config.yaml
intermediate_size: 576
vocab_size: 4010
norm_place: "pre"
rope_fraction: 1.0
parallel_block: false
init_std_up: 0.125
lr_head: 0.0112
train_tokens: 92520000
Each number is 128 + 32 x the weight over its row's rms, rounded and kept within 0 to 255. Layers, rows and columns count from 0. Numbers have three digits each. The size before them is the row's rms in percent of the matrix's.

# layer 5 MLP down, 96x576, rms 0.161, rows 0-95, columns 256-319
099:121127147172179149105122136153129101160050107113169197142090119168075092160120140123142091068080099142075128188142167067143177146146163202135151085115160149151097137110093161110178141133123122
102:080163191148125127151125135135066193086132108079138107125134088144122129176141143115149147130121132059113079084143077163132147162091125160167112116127096108124080090080120146111165103209148106
098:167113125092147077104076115098102156123180170144151176092126097154134084113107153149108128128106180057156183158135090120192074106134150173112119094111153107112145140119114104102126102169114145
107:126094059095166115097116141118102100105131119126121121124080097105128112097146136120138107125131113065113135115123129154105118116130153147169170125144095094132147162152120072142143056143154090
099:141134162172149102098158115173093113131155086099111168104171085099135120113094143103138139137109134087127086080124037107102124109050108172065099139137129153128123108149108206111048147113146117
105:101156131151131098085081128140093124137151161115093131152127143096134079111152137165142138140164159158100100130073079160131071086119194140178159133097064100141172081177128137146152121135137113
097:116112112121132089170104128147149140164140176132206090137103142135114157141160141112139171129162146124215152087070074098080122165165157121102175128187176117160167121139179140112162181167127182
096:142147143080149111118044120132136093069097129242117127148151152106122122154156091132098115136123097158136142150168192147135182082117115029000172138122151136146104098178164080102130170137159168
092:160101125144143084119148133108137105097143125075127118136111134148108169121091125109156096083126105123088154125140122097168206131123200036140124144132146165112112135186100031117154186163116102
100:103145105193119109079148142120174125197120090118087118111111159171174097088122098166115133129130114129112157107105133155084153095123120116052105126152089145171128083141113136128131058189104127
097:119073132086145126135121147128115127154164152050118102094099172128177094130233070051159110146154112145142182107103125156135077093132123183121167113099095186157138169124123208148132122137106137
099:118145134156103099107141068121138151088198126131146111182101165159157130120112138098106123116144129084096098140069116102114150128170125176129050160215127103053109152107094106101168141074154079
092:134153135188155057176140145167093130169181113094115107081162113107103137144097128184118114081161152159161128127120153150153180163161141033166116175120123153124153114145102100094078151176141139
099:155073146147150165160147113102102134168087130111135081110112177124062139108140113146106068161094130132130112115170097120094125118112072063099142102088137153124151081091164109171030134104189116
107:095070116102125091100129133139113152127087154134127074073110117147145115127107093154098156123131170155085132125196128120116165149072095111150134098098149151133136165111123132180129144103132103
106:073139173136105122116117119178162120161205113098153092180158183069157133190164147098150103147161084177138096105100127140138123133136087148089137146114184118083124126170134142098134136133104179
098:101119089083127140106113165112167090097164147113081153092110019088154115103119107166127142107144210094048172136118130133185133155040094147079153104166127166157148125124091064104149137146164118
100:119131139122067164130134077158138153097108122170119171102094107124127133147165153162118142127161083174209112180105094123141093074102090104099122123142093087159127142123139095125103138193093211
097:106115078190162132143131122109120114124199152136115161080165189138141117093163132150139102095126180180220116079096144147125155066135155154140141127080138110131142114111141081128139148088134132
100:165147182097101111088086148112108110170120134124151110101159150150097132141154135177161083138097102102120091113174071133168154198141079091132093181124187126168113129121111104137079086143121131
095:134144113103074122138135095175159097154111098110126137090098135129160186102140112156115120140088159113088122165058141143180131162095128192100120130146158091136111098141155078098148136139115115
098:143112193114077151225082165125119144063089144137134140073108138132116156120096118090118141079148127160100107134158127151067191202121134090175168155114189127156143129181120191113129134153127183
094:119119187168173181096131089184166152105162131155136102137156095114148144077110092150072136164101131119187101149124149157133101128118116213171089130097157107163109129148120147140198154113118165
102:036130126131148143145089197120103147095171162112151104137120141094165097059133112153158150146106158186141083251167141136153123102079141152087126090157140121112111110117134208146198118171209135
096:152172143117144102186100127101087171131177108177117110123145163115084168107072168128158149112157145059126116193132141080145099065077124136097126147161124086137102122132134192099089092124108184
102:118100139090078143167129137122086161117115131184121134121108060125095136104114176183136124157088189117103124116123135097152138081116136155122091133152149143130169155176087115175189149172176153
102:053147199084068157043098108151129123127120099063129125090108109103093155206145118107112137105152160133143182125064129143158136179086088126128094153134108084117131155161144094129210085156146143
108:097190132106123121125146066192102156135138131151144142128187161133110158127077069135196102156141142209222103118116152142118148174112196140166127175134145103066126120183072083141141155088126137
097:116074108136162106115110138066114167106119125192078096099159158098077127141112055131101143134079081111121145081093095118089075139108107161167139139100146076164076157151158084136099118142151155
103:131098114133148107112096098147130129121106192166135117117120084088154114116071096104128116092110125134064123079115116104094148118148197130147097160123133120091099157144162129118092165156085139
099:133161091148171182024129119136132182178088117127126185139104113166135141148124093088147082117127155118127101126112117110149125151090096151138203120091130130140100144073110114169172115087129122
099:122136103139106075119202110168138175161127194157108060159114151122089130154152153188137081090171138132076146156090149109122102129111123126144119105101167152069173085134111098124091069148123135
099:127110133120064117155133094166139154144089071137158126126121132111088126156122142127119104106168094071114121123165081140141077130141116156171068146104139098103089136109119110233124175141107103
097:110136107125123146133068069118171143133103148094158119089112074152144115128087127132105128048132114100195204152136064133098074117153146170143085106117158211159077099111096146108152129150155096
099:109156153135119141101121101141046109101142112124073130138092181130127107094109142182119163126072188101173075153140101135177145087152165153172153134137098117090119152150094142124157066114156121
106:073185168132129070170217121148149094153188100067097115196094139145122063149163112131118063140123122146099137156133081138183075138193137134124117084121136161142181142100119255089155166160136152
111:135109175139100128113119119159093114128107079067189083114088134178151128129142139039138084107122095065124169131121142128129123082079154088128157179156084082131131126178137114103157083152092168
097:150110154139127136149082158137057172135178171085151187175086144118163176126069089194148147132122152113167119120103143092143128104115116200165120120174151169156162165153094136176144128081152083
094:164067123150161129137183148109118092130208111176159111125132138061122172109169112103099089114128063102151141148088118146109076110154086099133106067155138094080123164113103095116105144122109101
099:086112139132100160067143180161134131130161142131151129129117114116157126144104170137097157101131167134182158169158099150159142117144107092135147156166155093143121159150094143122128065161146100
107:118137112117095170118122113119153109138151140120167184092124133128132143119121135128121121163146129127124130109100095163129100131193156168106154144119140154121100103137121095124176099169155078
093:106107113102142187126158092092147102112183133100127093106105151092139157085141095123195081182120133156094089058120139144102168115187120160172142149107155158109100149182155146195115163123054107
100:158104161168133119130087122082115154176081119077143146095126149144039069211167159179139155085114116108077125173146106093183120164140177030122120081144112116174098099143157105154138117096083113
101:135143111098160079076113085127113065113108109172134121165145113152153128146133067107172132122077129115078143170106132118096191114089130117114093095134118153125117126134166100072080113141164133
105:107130155198181105172155100161129143124118122179091109125211119110113106117130118133141135038212125050096141078105111110108170109088067087131108145085160119097145140155145132074094103102097133
108:132171164127145118160134140222129103164083150075146130172135079141134081188118144142123142136113163132119126087154162207123105143084105177166142184149215203163185108140096064167127159164134104
103:113133132131134166169119138174160120131129141170193160161091168107124157109107100089145140137117119181091147145169131119106164164159122185107091153097115133156089041109089165147134069153142168
100:059152123095162084117175146159106157145179079156135092120143167129161116112077154097058099175125135142108101159039163127133134124129096149149150169112097120064191144156117139098175098090165046
098:124070121159118115144117134148136165192108108123132131140108118106148133100160139140207154139176126158094136150200132129120120106174113107148141081119094119184164084135093084079105159160095146
100:078168137175120139064126169162113105169158142081129064179125146110128172141113155114142162150153087116148144105156107140133122131144178108072089131060137111169154184164134162104091109171099144
104:154039107109139096095115182146106131125120138114127184093128192109137178122122129116182025084133083160158162115165130119128153099143105092065149104136135146149111140139126094163113187094146161
101:076133147119116147143172079116159145169163115121127130136093148118135105129172131127165099127118115154117150130118178126084162135110149117170143178153191161069122146113167208060190156119175114
101:136129149114140121087186084143169128147088105172146118138138171132133120139157123151121118130097141153126146087137070109078067073113117197155056128052130134141065154123067117159126179113155114
096:108122126173138132125127099141122129102094091015076173098099099141139133053187149106144180144148153107129125108179106103201115184134146119088153083147122148122135133139150224126163158114143056
103:100177113131129116154152136201077165119140075133125145152112164170121112145149143133130097157097107183092139093095136167135140161159101057125133146132135107110153168111156138176149184130113118
099:142154091165129155099117170145209121172158193113127163117158121151140136114174128169119070146146065124131099105204221173168121151096105185108074135081173136129132157127154119104165102131129134
102:159090073120138159190120193088165107108147156117150176112098124162137133101125142167171150125132079137138060189176076107126070141137110129110161143144143163165112098116136146153094115162122094
103:166108113107123115117113116094134123166124141195136180117178101130133167143131117157148112110100119093160150068122157113092227131090130191162130121131128102131136189101145128168161183124122103
102:143093099093115087163135124133131086116142142107142108140138135194139118092093137149130142119081106073134086127090114127097184124139126140160129112103103117118149092142151047096067091175123089
103:137105092097103131108094146089103103164227139208107125115124083153154139150117082078164145150209151136129141135102132108134150119094167163091133150107122062097114151088189114134145213101090156
099:136096121191078059144156124154149108105063146085101143139182082127153107129183124146072102118119127130132133107193139142089166135133053121114085059164151206116171144116083091095111186094118067
099:136141122105086135131143112105149130130152123178136156111144116173182108114088081131123125090117211120065097142090118137190162105134170165145123140145114228114171147135100137170134196113079118
091:141132125130167106071093145122112046111135113080117052147200099108153042088133091136131132104121122104123141108148136077152185112117163137136135170108166121144173089150139117145119180115137140
103:134135104103109093070115163170122180151129192145145084172146116121167139138142081094125155088082103164197147141145138147060081095111115162098111142095091136192153154161178170168138139113091153
105:129140100133154131145110125143145106144111132147113087169138122125103133122165143101085127125119126138100134124123108125123125112089182164159102188130073090084067061095163167150119092126103092
098:068160115126162065134088129157135131095155121126159146112153137123166123135175151184128123117152135134150117154165123162110107143154128126060179164080101111174118101135113127081099124177121076
106:198164140123158124148143179146128169128126159123082110112111126088175158108142164115112148138086176106140117081135146149153124163174136089166159156143205141155112146159125121165119150115150140
105:107121062135133125152124145103094095115153202201103141063135134144090167086108076093144093077184093152140111071117080129131169081111113125124096119130098107120163133142181048119102142075099096
100:160130188129152179100176177120149087121123149176124118104100085089118115163106135146088149140101084120171099096132140101074087123090106114139172176110099040129121113175071115151123103144092134
100:186144147056118155104094106162146116143117117074104112144162107184104121122139130163118159152153122027163158159140145090150200137071074072077184105180102132173150063125074147131149059100109109
095:125120125153116103204075114161147166120091141151126155168127108128214098174159180179141115129186124123156135151120099084159113099137088150163080143090155163124085185125165144150143104152140121
103:174157160112169138126152125124076095140127158060107144123130154155137099095123074130135132189137160109117172154177178137105105128136065089095138105096133134107166112082045129126083177151168147
106:123113143108156151112112099113115123093118145095134069128090137128078164143116097118137162142168127104184109121116122114079135085107121165148075116111067113018063149150096117115096096113133126
101:124116080159128204125147127088174094125153106043130140151144178142096104170118118101136167119223107120157164153091173094139108114117134101170158063173112197111101157172084135122102103125168099
099:135185121093092148136165123157095150104207139189172126140168135137092122180131160099148155135171111065170130155094119140153106115102151148169078173176137114063153120136194117163077104137181148
095:046171107125135130132075158128100105133160108099131156122184115084132081138110105148129120114112172181049117049110091109098055099099139141110107108129147115095163123134152158109158186124125148
095:165105140166140153115172087133129215148201104065123085126167142175167102111078159166138099095135154134090183161081172120154132138115105182148161120064135131171148173080123112155124135082099180
099:148099175148138149155131139128098134167194124246118108133128176091124123128207106153069114088102120171167167168180077127137134113132161126123148124113092155138178161123116133142171164125122128
101:135158120160150155100136153105188117079169100133080144162136111120191110158109145113132129161176146143114137128125093125119118122147146112144123143106051104162176132163154145179152139142152120
098:118056189121027174135203130128109088144161133113090133101120106116093142110070143089156150085045103162133139129160113065124165118089110128090162127170121138172142153153149160152051122122203136
095:059139140151153140128095171103148157108136081134155054136145148122165181112128101081123124119106133137125128176106069129042154104118072089133121142138092098124120120134099175151140097120094128
099:111073100135121165096167179183095166198148112163124091126151144147152146094089130138135115130174132111125175085140088122165058137134099145150149156145117082166174163089108096090160155144121112
099:154106076105119183181194133137138135159149111100112125119129180110144151109156107134135114132106177182157121129170143135062084103202156115098134159089137116196091203114102125150073086104113103
102:091149125152169121089153152201149119109183157133072139135171178117168093094103131124151105114110138147144146099114130103058183125112089080134117157091137198179140112135136137117140149160107143
101:152130119103118084180074145148166124146054162076083104166126127098142118175131098124154140184073139063080081149093086126114146129100096128122104142102117124165076112117137096102153188130077118
103:119141174144136129121084101130139124140177075145117198143099119089149155094173125128093100165162157161124165179122102147070148148151212153149126153125166103105143188143101155102101145158136156
099:122186175151076146100175154134119122115146105095181090109132098095112154175125107098162148086121102189113125142075159163115141158143111105138046115127104174089104122152145166092190106084128129
098:071108115108154132117093126150108116099100113154167097108121146131117103123124166121145147164164122193115190125092151154130116113148170065106055146147130095143188122176146113165118100102123142
094:106155122124133173066132139101124082100097097162128133139143138099094127150098113198098136147138076139047153079059126131125082104134161136141089167071098122099132093147129184122114155186128110
096:102107127111142071161124141133133144116114086147119117110096152134101107148191144126178129148149146153060113178123146132134066092076154210111135158121151125108084148108106212157136142166120102
100:211139093157115134138116091167143145125099110180111095126201139049193127113129111060128152115186086130207138122177057094070138142122186100194123134135111143115086173131091150150073071122154213
102:127081176115147138155088112088086105142118146141139055125140179160051148146116113140153138126156097157078136127101115098100112125157173083128135091110141112140111094136156128088108051199113118
098:162121140169089168128168122171137167141080147127111201139092188155127128167170126122134125105104164170139152140180109095102133108117129091102086142137128147122086130196085069140145221142111106
105:129134101189130097183156151135120140115092146011134135098053169186148161127084134073125124095189143091093139092114140152083110172106144104035198132085101106179079123142147129132123174126087146
092:143174153143123090135114041161227134076119037143113116144172086091147147130119163117123125098090120075102151110134158137191110096132118087140113150145124131146215204172106061160157151138094123
098:071108112056148071151100138150168162120125078153123092135169140104176136082118179155088120134115128118158113132059099090123106088134111140159159131161086106091121144084103160143156135201116167